Each number is 128 + 32 x the weight over the matrix's rms, rounded and kept within 0 to 255. Layers, rows and columns count from 0.

# layer 4 attention value, 128x128, rms 0.052, rows 73-99, columns 0-127
[[124  77 165 148 203 163 186  57 165  44  75 144 138 114 154 127 111  97 192  93 133  98 148  95 113 111 103 121  99 126 138  89 111  84 118 134 178 179 137  72  91  74 130 158 147  72 140 155 139  94 137 134 176 131 137 137 147 154 125 129 171  95 122  86 158 150 143  80 115  89 119 138 128 109 171 164 121 127 121 153 134 117 135 117 153 127 139 156 131 138 124 105 156 162 124 141  94 104 145 141 162 158 155 152 151 167 200 106 180 127 211 153 106 163 114  92 144 159  95  84 108  63 189 145 150 144 127 147]
 [141  85 162 144 117 147 138 116  92 117 113 135 131  94 131  95 121 102 123 101 124 138 146 142  57 133  92  88 126  75 153  99 129 139 159 121  79 100  69  97 184 167  75 169 125 138 111 109 148 124 164 123 104 102 174  93  66 115 104 191 103 159  73 121  65 137 174  72 110 125 222 178 189 129 120  50 134  87 200 142 136 155  89 180  98 121 105  80 152 165 157 187 155  94 104 158 163 171  85 156 115 100 180   0 158 187 160  64 152 169 133  80 139 158 147 181  80 102 160 124  74 131 139 104 112 104 151 121]
 [127 144 132 108 187 135 124 153 113 141 105 141  41 107 197 138 128 192 107 161  84 124 109 122 130  78  96  74 159 194 153 139  96 103 151 129 194  75 193 182  60 148 178  97 123 114 162 123 159 137 134 121  61 175 126 162 127 177  91 101 138 102  98 104 163  82 126 138 116 132 121 145 154 156  48 147 148  75  89 117 111 100 174 127  94 144 127 163 130 185  95 126 126 119 143 132 117 111 119 182 193 185  90 166 118 119 114 125 132 135 167 148 101  78 135 103 140 128 147 138  81  76 155  56 117 185 127 102]
 [104  89  71 111 138 114 143 116 146 182  81 115  74 144  99 173  96 193 178 155  72 110 160 142 137 145 116 126 113 136 106 122 178 166 167 105 150 155 149 117  79 169  62 112 106 129 102 164 173 112 125 133 110 103  98 124 142 163 144 135 123 139 152 171  83 121 127 146 151 157 135 117  99 143 199 138 153 133 145 110 103 141 143 159 148 129  98 159 104 127 109 160 137 187 184 140  72 105 140  95 126 118 164 128 131  48 174 151 132 131 104 141 151 144 121 138 152  48 107 189 146 143 130 147 136 154 165 171]
 [180 114 151 116  80 154 119  68 118 113 107 124 181 101 156  93 209  81 144 109 159 111 145  92 167 154 127 133 102 198 105 112  54 190 130 117 106  75 144 147 179 114 183  64 124 155  71  82 125 103 119 130  99 104 155 146 138  96 109  90 120 119 133  93 107 195 184  54 127 138  92  98 114 140 116  93 130  82  97  94 127 116 109 162 211  98 165 143  79  80 159 161 115 107 117 158 156 149 156 117 135 163 109  96 124 106  74  70 121 101 143 147 126  86 117 147 152 149 181  90 157 129 133 146 137 133 119 106]
 [ 88 117 112 126 102 173 188 132 125  79 108 129 125  97 128  67 156 123 153 198  54 164 111  88  90 119 128 142 129 142  82 138 154  87 127 129 163 192 181  63 143 121  90 142 165  87 164 149 106 185 102 117 120 162 148 125 116 138  74 121 115 107 134 120 122  98 112 137 128 162 153 145 133 100 151 145 137 111 144 131 147 113  96 157 110 202 146 160 102 124 109 121 129 110 151 141 127 120  84  97 142 126 116 108 118 132 177  93 149 138 128 172  67 176 130 107 123 149 117 139 120 122  75  94 114 122 109  99]
 [145 116 105 134 138 110  88  83  85  89  91 212  79 106 135  95 154 116 111 119 106 146 145 118 140 154 122 157 122 135 124  84  61 134  87  71 135  59 153 123 118 166 100  90 114 117  92 104 156 107 113 140 140 114 105  66  86 174 154 129  78 138 118 213 174 136 160 133 139  90 147 139 110 134 148 133 119  66 174  73 103 140 100 121 141  78 172  44 151 172 104 142 111  95  76  45  96 104 108 139 117 104 127 141 197 137 109 124 133 113 139 111 140  99 144 164 119 124 168 108 156 157 114 110 102 137  96  79]
 [120 112 106 136  90  87  59  79  98 134 146 124  72 152  98 175 152 107  87  55 147 114 137 138 157 150 176 115 165 113 125 137  74 149 136 107  85 184 144 129  70 100 100 147 162 157 103 158 140  75  74 112  71 135 130 123 124 140 179 130 166  64  87  52 100 121 129  94 161 151  92  93 199 104 143 203 154 184 163  92 110  85 111  87 147  73 152 112 167  88  99 144  91 151 164 137 166 159 140  74  51 128 147 129 122  95 109 135  95 165 139 103 122 159 105 149 180  79 104 145 164 171  90 160 162  96 160  98]
 [148  86 112 127 115 170 148 132 158 124 156  84  75 157 160 155 107  70 104 184 203 111 205 103 124 121 146 141 141 117 127 167 129 148 112 147 137 113 176 162  98 110 110 151 160 160  83 115 156 167 152 146 102 118 112 146 132 178 170 175 124  83 156 114 109  77 132 115 150 121 133 103  92 132  96 136 134 133 109 181  85 151  93  44 170 216 114 150 124 149  83 160 131 236 189 169 111 126 121 105 118  88 150 154 141 108 122 109 133  71 115 118  94 143  92 106  71 140  84  81 141 174 129  90 185 120  90 153]
 [118 114 140 106 118  89 128 154 131 101 147 129  37 159 141 125 106  98 108 173 125 139 147 150 105 143 107 131 124 148 138 129  98  93 106 205 133 149  57 128 136 125 157  75 207 192 168 154 114  99 168 104 143 141 142 134 119 107 116 120 124  98 135  91  63  40 188 160 134 128  57 129 110 175 178 173 183 175 155 140 111 149  81 113 108 104 125  81 111 124 182  39  87 204 115 234 120 124  66 214 176 189 117 137 155  76 158 123  87  62 123  84 154  96 128 189  80 129 109 200 133 121 210 147 109 135  78 151]
 [123 113 115 156 113  99  71  63 123 179 109  78 127  90 143 136  81 129 114 100  94 136 132 123 137 150 144 117  96 130 161 119 150 120 108 144 118 140 171 147 155 149 120 130 184 119 151 126 127 168 133  92 109 133  76 182 124 115 200 126 135 108 139 105 151 118 166  97 148  56 114 115 154 106 139 159 119  98  95 121 126 114 114  82 100 140 121 118 167 105 135 110  84 138 184 152 124 157 116 102 132 138 176 167 142 150 138 187  88 102 108 157 143 141  74 105 167 180 140  83 166 129 157 154 144  97 126 142]
 [ 84  89 111  99 141 142 139 138  91 124 148  84  72 116 186 127 103 149 113 104  91 157  80 108  71 131 117 132 120 109  81 161 155  81 139 138 167 127 127 114 143 137 146 107 132 143 168  89 122 180 115 110  81 171 187 105 145 103  67 130 134 123 144 119 110  63 176 154  91 141  96 140 100 129 152 175 152 113 119 187 126  78 161  91 139 197 102 111 125 100 144  97 127 201  72  89  93 113 124 182 107 132 132 116 159  79 131 206 132 127  47 142 179 135 102 141 152 123 116 149 134 120 118  99 147 108 160 143]
 [161 124 176 115 108 140 161 110 109 142 182  78  93 161 154 156 129 133 151 116 126 136 114 166 165 169 118 115 141 129 143 124 168  64  87 203 184 222 131 141 141 122 129 140 106 170 161 118 112 123 128 158 166 119 149 149 121 169 104 192 109 131 101  75  97 164 111 112 123 136 132 103 135 153 100 108 102  99  99 131 116 108 154 157  78 110  77 114  91 156 133 135 126  77 107 163 154 114 121 148 198 157 176  70 194 108 128 183 104 110  89 130 113 154  95  96 140 166 108 118 140 193 135 164  71 111 123 133]
 [ 71 164 123  71 129 156 108 130 169 126 150 140 129  98  72 124 153 153 114 101 143 171  70 129  90  90 129 184 154 150 121 148 132  80 180 120 130 151 147 162 125 183 114  84 161 159 143 113 147 132 150 118 108  98 120 101 166 138 166 160  76 156 100 130 171 162 218 163 139 185 106 116 155 118 128  89 112 122  89 129 148 123 139 186 106 143 105 154 147 134 145 126 103 161  97 127 108 114  97 118 164 152 148 100 131  49 219 105 153 115  95 170 160  85 105 115 172 138 120 155 162 129 113 155 107  82 117 154]
 [164 107 128 153  88 116 113  76 137  82  94 148 111 152 214 177  87 137  92 112 128  98 166 133 126 110 159 130 130 120 187 149 128 161 126 150 123 165 108 138 158 105 137 104 148  85 108 103 112 137 145 123 167 100  72 112  71 153 125 147 131  96 145 130  61  62 130  39 154 107 141 153 120  99 136 170  96 141 111 116 102 146 113 139 155  90 134 152  79  91  70 104 139 140  77 177 138 110  84 195  37 128 111 118 154 151  94  75  98 132 133 109  99 137  61 148 141 115 104 111  90 172 144 133  86 138 186  96]
 [172 155 109  98 148 116 160 131  93  60 107  73 142  98 112 112  95  96 106 185 130  66  88 123  70  57 168 146 214 136 180  91 103 110 147 160  83  84 106  55 157 132 111 145 139 168 223 100  76 166 104 189 136 108 148 149 108  83 132 133 175 111 101  93  86 135 108 214 136 137 109 105 148 203 181 146 130 108 147 131 172  79  58 124 105 102 111 181 124 101 148 143  99 133 128 152 148 198 141 140  51  98  93 156 136 195 105 119  72 158 163 126 128  99 121 171  59 123 134 118 137 122 203 172  79 145 127 108]
 [ 99  88 105 102 135  89 146  62 172 135 175 114  86 113 163 136 171  87 125 149 137 122 140 115 103 162 123 159 107 168 147 159 136  95 104 194 113 142 191 126 218 122 164 148  89 164 152 136 161 111 109 150  59  97  98 119  96 117 128 145 164  90 149 176  68 126 118 141 173 152 122 147 103  83 105  52 142 129  75 149 144 161 141 115 131 163 134 182  70 115  96 150  92 163 149 127 174 110 129 113  94 129  94 129 118 100 102 175 191 160 124 100 187  63  74 105 162 143 162 120 165 127  75 160  99 146 110 115]
 [169 109 147 146 158 100 111 159 104 157  85 157 127 124 163 185  93 134 161 182 128  96 133 119 155 120 144 154 128 123 132 180 151 153 118  77 112 188 108 115 110 136 127 116 128 128 108 116  84 134 151 115 114 122 137 192 129 118 150 117 143 141 142 167 148  37 155 149 137 103 111  70 115  89 108 119 117  95 109 115 126 108 167  28 117 188 145 125  99 142 129  74 161 136 161 113 109  70 163  86 139 201 143 120 145 159 114 152 167 134 105 136  55 179 150 125  93 173 167 125 131 159 132  88  92 194 142 138]
 [108 177  94  80 169 141 162 156 132 186 170  87 139 113 126 169 123 113 166  95 131 171 104 127 120 131 113 180 103 146 158 140 144  72 146  92 170 139 135 162 151 146  89 131 111 177  89 156  61 178 109 192 145  68 129 152 124 122 122  88 106  85  75 124 115 204 136 105 100 106 146 165  91 115 111 105 178 108 129  70  96 138 173 113 125 128  89 136 131 171 105 129 142 135 104 123 138 146 119 128 159 138 160 165 144  58 118 199 120 167 160 135 108 157 200  73 168 129 133 121 179  63 123 136 101 196 100 111]
 [ 97 114 120 112 119 130 124 135 129  67 105 130 140 116 123 106  94 150  89 251 110 208 165 110 159 109  56 159 154 162  39 175 143  75 168 118 122 160 186 236 167 155 108 120  73 112 113 125 135 153  96  84 115 204 163  66 114 117 142 123 159 158 143 179 126 128 119 145 127 128  59 183 170 120 163 133 136 162 126 116  53  97 155 156 151 171 139 102 133  94  83 167  95  86   9  47  92 117  87 170 123 152  77  97 169 171 137  81 137 119 149  98 116 112  61 107 227  98 114 119 141 187 189 129 189 113 152 120]
 [107 140 105  91 154 128 178 151  92 112  77  99 108  89 111 148 122 120 159 129 121 201 162 108  70  71 178 122 119 126 123 108 103  58  92 132 176 117 158 177 139 129 124  99 140 101 151 147 146 138  96  78  65 227 140 173 187 147 158 139 149 132 150 109 179 134 147 154 130 120 108 101 135 138 123 121 147  79 130 136 177 120 189  95  79  80 159 192  98 138 197  67 107 143  99 143 115 110 145 111 186 166 109 133 159 138 100 134  67 150 165  92 133 141 104  98  87 181 135 158 173 117 120 102 135 134  84 172]
 [ 60 109 122 104 193 141  94 174 191  86  91  91 140  48 129 114 182 118 202 130 117 118 107  97 172 180 122 108  96 145 123 100 130  97 146  84 133 142 130 115 189 157 121 133 171 204 128 185 117 146 136 156 161  82  69  88 149 164 125 174  73 110  92  68  57 163  90 117 140 129 152 141 224 118  90 174 169 126 122 194 156  93 134 161 172  91 184 104 124  95 111 134 134 159 122 144 109 140  87 119 135 113 133 134 140 133 112 157 107  84 159 142 102 118 131 126 118 188 160 153 158  70 170 127 207 151  63 156]
 [162 132  39 135 135 100 177 134 124  75  80  95  53 151 132 107  90  95 190 135  66 129 182  90 121 152  65 115  96 128 184  99 165 111  66  90  91 118 169 134  77  43 127  88 153 107 162  51 120  86  90 150  97  99 107 156 176 133 100 116  92 113 138  82 147 118 101  97 203 142 122  93 155 155 116 234 102  48 167 144 135  88 113 123 168  62 181 130 136 182 146 145 125  99 173 174  76  96 123 140 126  97  70 124 179  94 163 161  99 108  89 162 141 114 146  90 156 141 136 134 104 123 176 118 154 129  94 123]
 [153 155  82 129  98 169 139 119 161  90 125 151 121 117 132  77 155 129 168 137 184 129 105 148 127  75 111  94 131 103 148 139 129 130 149 103 172 112 134 149  66 170 135 120 151  88 161 115 138 169 120 115 120 135 157 178 138 107  70 131 168 162 119  81 209 114 112 147 119 149  91  62 131 141 136 123 146 114 110 145 119 125 132 106 129 141  97 139 160 162 138 115 154 136  96 130  60  96 123 125 161 106 180 135 144 116 185 156 103 103 138 143 183 206 173 153 136 174 119 127  99 188 115  93  80  99 155  87]
 [100 101 149 137 103 113  87 156  93  95  95 158  89 168 143 145  96 135  98 188 120 156 106 105  94  70 105 151 145  90 112 135 113 145 189 131  86 142 127 127 162 112 153 101 194 176 111 167 183 144 146  95 137 128 109  76 109  91  95 168 107 103 148 102  78 139 116 118 116 115 161 140 150 117 126 127 150 137 164  79 162 137  90 116  95 173 142 122 148  80 124 108 105 137 133 182 127 182 125 145  81 117 130 175 148 180 170 186 127  95 157 139 101 115 134 154 100  90 115 140 120  74 153 136 160 106 116 185]
 [134 130 103  73  66 109 147 144 194 200 161 140  78 186 122 151 165  65 177 116 183 152 150 175  64 184 201 146 190 143 107 122 140 126 192  93  82  94 131 125 196  49 161 164 150 119 152 139 134 158 137 108  77 160 148 100 161 135 156 147 104 105 167 136 159  80 185 129 127 156 133 111  66  86 214 102 117 187  98 107 118 144 121  95 112 163 124 113 128  90 144  99 151 179 133 119 121 120 146 140  59 122 180 142 110  62 168 196 121 173 163  84 121 152  95 132  90 108 122 148 141  92 105 136 101 154 180 142]
 [117  86  52 139 137 148 132  98 159 208 118 135 140 154 117 149 113 178 147 176 185  89 170 113  82 146 155 128 178  95 161 104 115 124 121 108 127 181 129 130 163  97  63 109  91 136 132 183 121  92  85  89 142  72 121 135 175 196 147 187 145 159 147 196 133 194 140 125 130 140  98 131 115  99 144 110 165 153  88 119 190 194 144  99 147 173 187 126 115 173 128 153 151 147 103 101 107 132 100 157 109  93 120 168 119 143 158 180 151 157 173 123 171 164 111  88  89  85 195  66 163  48 111 124 190  59 132 144]]
# layer 4 attention output (transposed), 128x128, rms 0.0642, rows 73-99, columns 0-127
[[ 82 176 123 123 236 130 108  98 126 152 144  64 142  86 138 209 134 114 182 119  90  98 143 132 112  45 145 161 192 115  80 144 158 107 121 145 165 109  54 131  92 116  88 140  89 105 159 123 126 111 176 186 127  71 106 163 157 143  97 137 128 116 125 156 102 159  57 135  86  65 113  88 149 123 135  95  73 139 116 135 132 185 150 144 168 149  95 149 174 165  98 173 146 161 118 143 128  97 133 123 121 204 155 153 145 148 159  54 144 159 179  94  87 121  66  48 149 143 157 116 151 112 104 134  82 108 111 137]
 [156 121 135 183 161 136  72 161 112 157 160 109  91 139 111 117 123 179 100 129  86  98 163  94  75  94  83  78 149 108 111 104 114 178 212 110 122  93  67  85 112 131 119 119 149 101 104  56 218 184 123 120  84 111 130 169 104 151  87 132 176 130 140 131 212 108  58 164 172 211 114  62 164 203 105 124 121 101 158 123  86 204 142 122  91 179 134 121  76  83 195 151 154  95  86 107  70 154  77 134 151  64 128  85  86  87 126  95 169 142 175 126 131 123 143 118 145 107 112 109  62 138 104 142  68 105 160 137]
 [ 98 114 172 153 159 130 161 122 137 104 173  84 121 120 129  25 154 136 146  98 164 116 171 101  86  44 144 109  82 149 165 154 126  51 127 109 135 168  96 188  97 205 155 125 171 131 177  92 126  69 150 218  87 123 144 123 136 134 118 108 130 129  76 132  73 106 157 116 108  66 120 163 124  70  65 101 139 119  98 146 130  95 108 148 113 122 165  90 111 127 175 164 129 183 145 183 125 124 159  94 137 105  83 166 164 171 156 174 120 178 167 166 147 143  82 118 123 158  91 130 178 136 122  96 142 183  42 127]
 [160 175 109 117  83  99 120 150 129 121 165 147  91 197 100 160 130 186 139 167 138 118  98  96 207 108 107 124 123 121  74 107  90 144 129 114 136 179 116 198 137  98 137 118  88 119 151 143 105 109  81 175 168 168 128 156 129  79 121 146  83 148  96 156  72 136 135 122 131 175 139 170  91 154 165 112  70  98  94  92  98 106 133  93 100 179 145 147 117 138 109 113 169 133  70 158 116  91 130 130 150 137 136 132 135  79 102 146 167 110  98 160 110 129 121  86 133 131  82 116 118 180 101  98 147  74 163 174]
 [120 138 126 190 178 169 122  55  93  94  82  95 200  85 140 137 120 180  79 141 156 106 132 150 175 174 115 108 170 129 110 105 155 136 145 159 112 107 160 116 143 142 151 127 180 135  65  65 113  96 130 115 101 125  95 108 119  95 128 107  97  97  62 110 141 166 178  82 130 105 103 156 172 108 148 149 109 132 146 110  95 110 122 167 160 150 120 169 180 120 157 207 145  89  45 114 176 161 126 142 121 119  88 197 209 163 146 141  89  84 135 184 140 137 189 156 136 159 137 146 161 117 111 124  56 134 116  96]
 [ 77 132 103 130 105 150 156 121 182 114 166  96 135  58  98 153  62 131 168  98 124 180  83 143  71  95 136 122 149 157 120 139 152 124 149 130 141 144 123 129  85 146 156 132 100 117 140 111 148 146 105 110  96 184 180 172 120 111 111 164 177  88 150 142 133 102 121 180 150  98  94 111 195 112  93 135 104 111 109 133 124 137  88 107 127 182 108 137 125 146 147  68 151 130  99 121 135 126 123 114 125 144 136 115  81 129 170 115 118 105 103 127  84 132 122 115 169 162 122 128 144 177 115 131 130 148 110  98]
 [128  74 122 153 158  87 172  55 134 105 145 177 136 161 102 129 117  99 135  96 149  88 142 119 165 150 149 139  90 131 137  94 110  79 148 190 109 158 204  79 107 121 107 156 181  92 124  96 156  95 115 176  80 134 162  83 152 157 144 141  93 117 121 138 155 109 110 158 129 186 132 150 152 101  87 155 110 112 110 117 148 165 144 205 125 153 122 137 165 143 202 148 119 108  98 144 154 136 102 149  77  48 125 134  61 153 122 146 138 204  97 182 126 152 127 109 103 151 132 123 187  69 140 106  85 184 103 138]
 [186 124  18 104 125 131 115 152  90  97 102 151 140 154 118  81 156 147  94 136 144 128 144 166 211 115 168 145 174 131 123  99 136  97 109 116 125 140 106 147 146 193 174 167 136 149 119 146 143 105 110  71 111 151  54 116 104 128 134  70 120 178 137 116  97 134 120 115  86 172 112  65 101 155 169 196 123 122 141 110 126 147 155 100 192 177  72 117 112  24  48  97 125  92 129 164  82 137 137 152  77 173 171 153 111 159 153 148 112 144  47 212 156 158 171 131  94  74 143 176 228 143 141 137  92 148 106  91]
 [150  98  95 136  60 135 121 178 241 107 175 145 125 149  97 135 134 124 166 112  96 111 145  80 105 101  80 183 160 126 146 128 137 161 134  47  67  87 101 139 132  58  93  47 131 138 130 141 116 131 125  99 138 140 149 123  97  89  67 151 125 134 134 138  93 146 146 106 196 134 175 190 162  76 187 102 153 166 161  94 120 150 121 113 136 196 112 182 116 146  71 122 150 122 150 114  86 110 114 103 140 181 138 167 118 126  85 150 193 127 117 144 148 117  57 107 121 137 177 155 136 119 162  96 172 104 106  54]
 [177  96 101  41 164 144 150 146 136  85  94 137 126 181 155  58 142  51 159  98 142  86 138 101 170 137 108 107  73  90 193 107 101 153  80 128 122 159  30 162  55  68  92 128 174 159 175  89 181 144 129 178 111  42 165 118 200 126 129 185 127  38 178 110 142  63 114 135 138 156  96 142 102 188 219 172 125 154 152 156  78 140 135 108 120 105 145 163 142 127 153 118 152 157 104 123  93 173 137 150 148 149 136 153 233 116 139 115 200  55 106  82 145  93 116 108 103 140 169 146 112 130 115 143 142 140 126 111]
 [106 156  22  98 106 175 144 148  97 171 142 164 122 106 185 162 118 148 114 191 154 137 143 151 159 126 152 127 114 171 116  97 174 167 116 135 139 123 110 121 176 103 117  64 147 156  83 135  92 107 129 124 107 178 147  82 161 120 105 151 158 147  92 107  86 114  99 112 125 117 137 114  96 145 152 157 148  58 151 177 158 155 161 156 120 107 120  92 130 125 146 121 126 145 134 155 181  68 145 146  88 154 152 134 152  86 151 124 100 134 126 162 141 134 141  83 122 140 114 139 174 110 143 128 171 109 137  81]
 [127 106 120 114  92 167 208 176 101 146 159 100 131 120 146 114 120  72  80 101 122 146  70  50 122 102 169 105  95 148  97 115  66 161 153 144  96 121 133 171  97 179 122  90  96 136 171 149 134 144 127 165  70  86 169 115 184  94  98 113 120 118 169 173 135 117 146 140  51 146  83 139 122 123 173 161 129  92 130 142 119 101 182 113  63 115 132 106 166 113 136 146  96 173 155 143 116 116 181 128 143 150 139 158 140 108 149 152 142 106 110 125 143 160 133  62 134 101 125 121 127 160 108 109 152 183 143 128]
 [105 125 106 134  94 166 109 191  94 164 132 109 119 169 113 187  86 109  83 126  97 147 152 133 134 116 124 142 108  85 161 150 169 153 175 136 109 140 140 121 130 175 120 140 131 145 146 136 160  91 117  90 166  71  66 108  93 111 109 144 142 114 153  93  89  79 112 140 139 116 114 104  67 135 132 110 142 157 129 113 107 140 218 111 141 164 144 112 100 171 205 119 156 115  98 174 158 152 113 105 125 147  87  71 188 126 187  95 138 107  68  80 159 132  81 152  96 100  95 137  91 167 145 115 153 172 169 131]
 [135  92 178 145  96 148 185  87  62 157 166 100 110 146 114 185  94 149 125 106 136 151 112 130 150 115 126 141 156 141 118 110  75 143 120 182 166 147  62 188 139 149 168 108 105 200 198  80 128  56  60 159 123 141 156  71 154  95 200  82 143  52 139 127 111 108  99 202  91 101 174 123 137 124 132  93 144 141 112 108  86 101 159 117 117 131  99  85 146 134 138 151 100 135 167 163  92 151 104 172 115 125  65 121  73 112 126 113 119  76 139 122 150 164 226 146 134 147 109 111 108 153 116 120 179 152 129  99]
 [103 144  88 139 119 144 124 144  81 138 149 172 154 102 100 124 135 125 190 151 160  94 173  69 208 114 131 143 114 122 164 106 123 133 149 104 131  81 116  71 127 202  80 142 180  82 112 127 112 144 105 138 118  33  85 129 111 130 116 173 158 132 137 142 163 130 146 152 166 158 141 150 152  93 139 130  87  67 100 128  79 159  74 139 185 131 119 127  90  93  81 120 128 114 132 119 149 154 175 133  69 114 108 140 166 101 181 130 187 117  94 157 103 112  70 144 162 107 147  97 174 113 211 109 118  87 159 143]
 [144 166 100 108 109 179 101 157 148 147  83  83  42 107 129 134 123 113 130 213 183 115  99  97  98 109 129 151 144  47 173 120  86  87 115 182 144 138 163  55  69  90  88 101 207 124  97  91 132 142 144 157 122 135 155  79 120 147 109 148 154  89 195 149 131 123 154 122 190 117 124 123 160 129 108 141 135  94 122 115 212 110  69  39 139 127 161 101  91 147 118 174  95 141 181 157  87 139 157 102 199 148 150 149 140 118 216 108 112 109 112 134 149 103 136 141 159 141 227 122 109 101 185 179  93  83 170 106]
 [ 80 140  95 136 128 120 118 163 149 146 210 134 139 124  92 145 103  60  69 154 169 134 138  53 119 137 156 187 131 159 148 135 115 119 120 124  93 100  75  85 139 132 153 143  96 218 148 155  97 117  77 111 187  92 128 108 129  77  73 136 105 129 105 180 121  97 181 141 165  83 167 111 173  98 151 105 146 108 106  86 137  77 203 123  74 112 108 148 112  92 130  96 121 185  77  89 195 167 149 160 146 101 155 149 156 139 131 165 161 122 126 164 101 111 178 190 112 138 126 136 134 125  75 139 115 173 133 117]
 [127 126  99 118  92  81 146 166 193 150 157 126 127  69 185 107  95 130 187 108 169 104 162 174 122  93 144 131 139 154 132 132 103 147 159  85 135 150 171  96 100  92  75 143 102 128 169 115  65 140 192  98 106 141 118 169 185 129 136 165 157 135 138 142  36  96 200 107 162 128 123 154 123 110 137 123 146  92 142 163  76 115 157 106  93 108 149 151 109 162  85 110 100 160 135 150 128  90  75 149 187 147 109 130 134 129  87 201 115 187 155 144 144 152 124  78 110 104  64 135 160 123 178 116  90 105 157 116]
 [130 124 160  99 139 127 151 166 125 159 199 128  89 170 109 152 129  82 163  91 133 113  90 121  87 129 136 145 135 122  63  94 125 147 139 152  68 107 127 146 181  64 124 139 142 168 152 122 140 134  89 169 194 108 126 149 120 155 123 153 103 143  78 111  56 135 128  79  56 154 180 142 108 103  27 101 121 190 145 153 183 145 165 102 132 130 117 107 177 162 191 100  99  99  80 176 168 181 109  87 144  99 126 126 108  99 121 135  88 119 128 181 164 120 146  64  80  85 114 133 146 120  96 166 164 154  60 148]
 [159 110 158  90  66  97 176 147 150 118  95  85 193 118 125 126  93 139 103 124  88 157 137  34 145 112 132 112  68 128 205  92 120  90 124 101 129 161 209 169  91 220 148  81  93  71 153 116 147 147  51 144 160 135 179  98 112 218 116 115 173 125  86 137 173  71 158 107 148 176 120 128 147  71 131  82 108 139 134 108 157  74 144 180 170 168 133 151 167  53 152 157 103 111  86  97  86 140 101 217  57 151 115  96 121 158 133 131 121  96 134 144  58 163 185 100 208  93  97  38 152 173 105 132 150 170 165  87]
 [103 161 139  82 155 138 102  96  63  75  85 111  83  75 132  87  98 122 129 122  60 157 118 175  64 135 134 103 120 135 148 112 112  94 119 123 141 131  92 205 140  77  92  98 133 116 186 174 110 124 124 148 124  68 193 127 151 142 124 177 150 133  80 157  48 108 143 147  98 105 130 132 116 116 153 106 154  73 110 132 141 119 167 115 112 126  98 104 149 122 220 197  83 187 154 138 103 108  83 111  98 161 123 110 105 172 173 152 167 127 136 108  98 103 113  91  59 157 141 128  99 115 133 104 160 135  83  39]
 [ 56 175  96  74 154  94 141 133  97 131 108 108  95  77  75 138 119 112 146  41 145 179 205 126  80 133 103 110 225 111 106 119 168 142  98 138 123 122 117 116 147 106 152 153 143 218  90 133 172 162 112 145 130 126 155 158 165 111  82 142  85  75  96 122 178 209  71  92 105  90  72 117 191 141  94 120 158 103 132 188 121 141 150 115 181 166  80 192  85 131 129 176 156  97 109 150 124 120 150 101 122 132  89 123 115 152 154 147 103 104  99 121 183 117 158  23 127 102 162 108 128  99  93 176 181 168 100 133]
 [104  95  67 117 143 135 147 112 120 160 104 120 118 136  91 145 155 207  99  81 116 151 114 130 126 141 155  91  58 143 120  88 186  63 111 138 149 150 208 177 168 100 101 122  91 135 121 116  84 153 135 153  97 115 107 122 140 107 101 107 139 110 226 174  60 108  89  56 158 131 110 165 142 158 146 104  80 148 124 132 118 165 118 150 157 150 178 183 112 153 155 131 148 127 140 100 151  73 175 104 157 138 161 167 160 120 183  94 200 172 106 204 166 127  75 139  87 152 169  86 164 133 146 124 148 142  65  50]
 [116 119 152 182 139 174 134 169 133 165 136 117 116 160 133 166 111 144 117 105 122 116  96 122  89  91 116 109 131  74 131 136 120 102 132 130 122 135 161 155 124  70 103 132  86  58 169 127 132  83 119 158   1 142  98 119 161 127 133 145 144 178 100 105 179  90 103 171  70 122 140 121 121 124 165 174 137 163  68 135 111 151 111 131 156 120 131  99  95 222  93 136 119 165 141 146 102 101 133  82 151 149 125 140 126 115 125  95 101 156 126 142 162 108 145 131 112 155 128 128  74 153  93  89 120 146 114  63]
 [103 119 123 116 129 122  77 143 110 133 143 142  88 144 154  53 153 129 143 126 169 125 131 121 139 101  80  80 174 148  65 119 123 180  87  77 174 137 106 133  56 145 164 101 170 174 145 103  97 163 146 150 133 127 126 111 171 173 102 124 132 110 139 101 140 119  93 171 136 114  64 177 177 135 144 188  76 103 143 137 137 176 102 143 143 126  86 124 137  57 126  86  92  94  95  80 103 116 149 179 135 116  82 124  88 149 138 145  99  84 172 161 103 140 183 146 120 140 130 106 152 113 125 177 179 128 114 107]
 [147 108  75 164 160 153  99 162 142 109 165 180 132 157 122 158 118 100  95 193 200 117  97 189 141 150 135 163 148 174 161  78  45 114 131  56 120 138  89  98  97 157 124 125 122  97 108 100 103  89 138  71 143  23 156 203 173 119 184 129  75 162 127 192 114  99 118 153  58 174 172 180 136 101 169 148 147 191 104  87 114 141 145 105 119 110  58 122 197  81  95 110  35 158 103 117  85 127 106 185 140 138 220 182 122  78 124 134 117  81 143 126 138 109 122 114 116 177 134 153  78 116 164 177 134 162 116  96]
 [164 124 158  99 130 155 132 109 105  80 184 116 133 172  78 181 172 148 165 127 168 147 139 100 119 151  92 207 154 169 146 126 154 149 122 236 116 153  92 127 147 135  94  55 120 137 145 194  89 105  87 142 119  73 156 147 115 123 101 186 139 194 122 105  85 148 137 126 162 145 112 165 119 127 145 170 103  74  46  62 168 146 131 145  82 102  72 174 106 165  80  87  83 132 127 112 107 136  90 132  91 126 198 143  75 142 125  86 144 172 214 116  57 148 203  68 118 118  97 154  63  70 121 173 127 110 176 118]]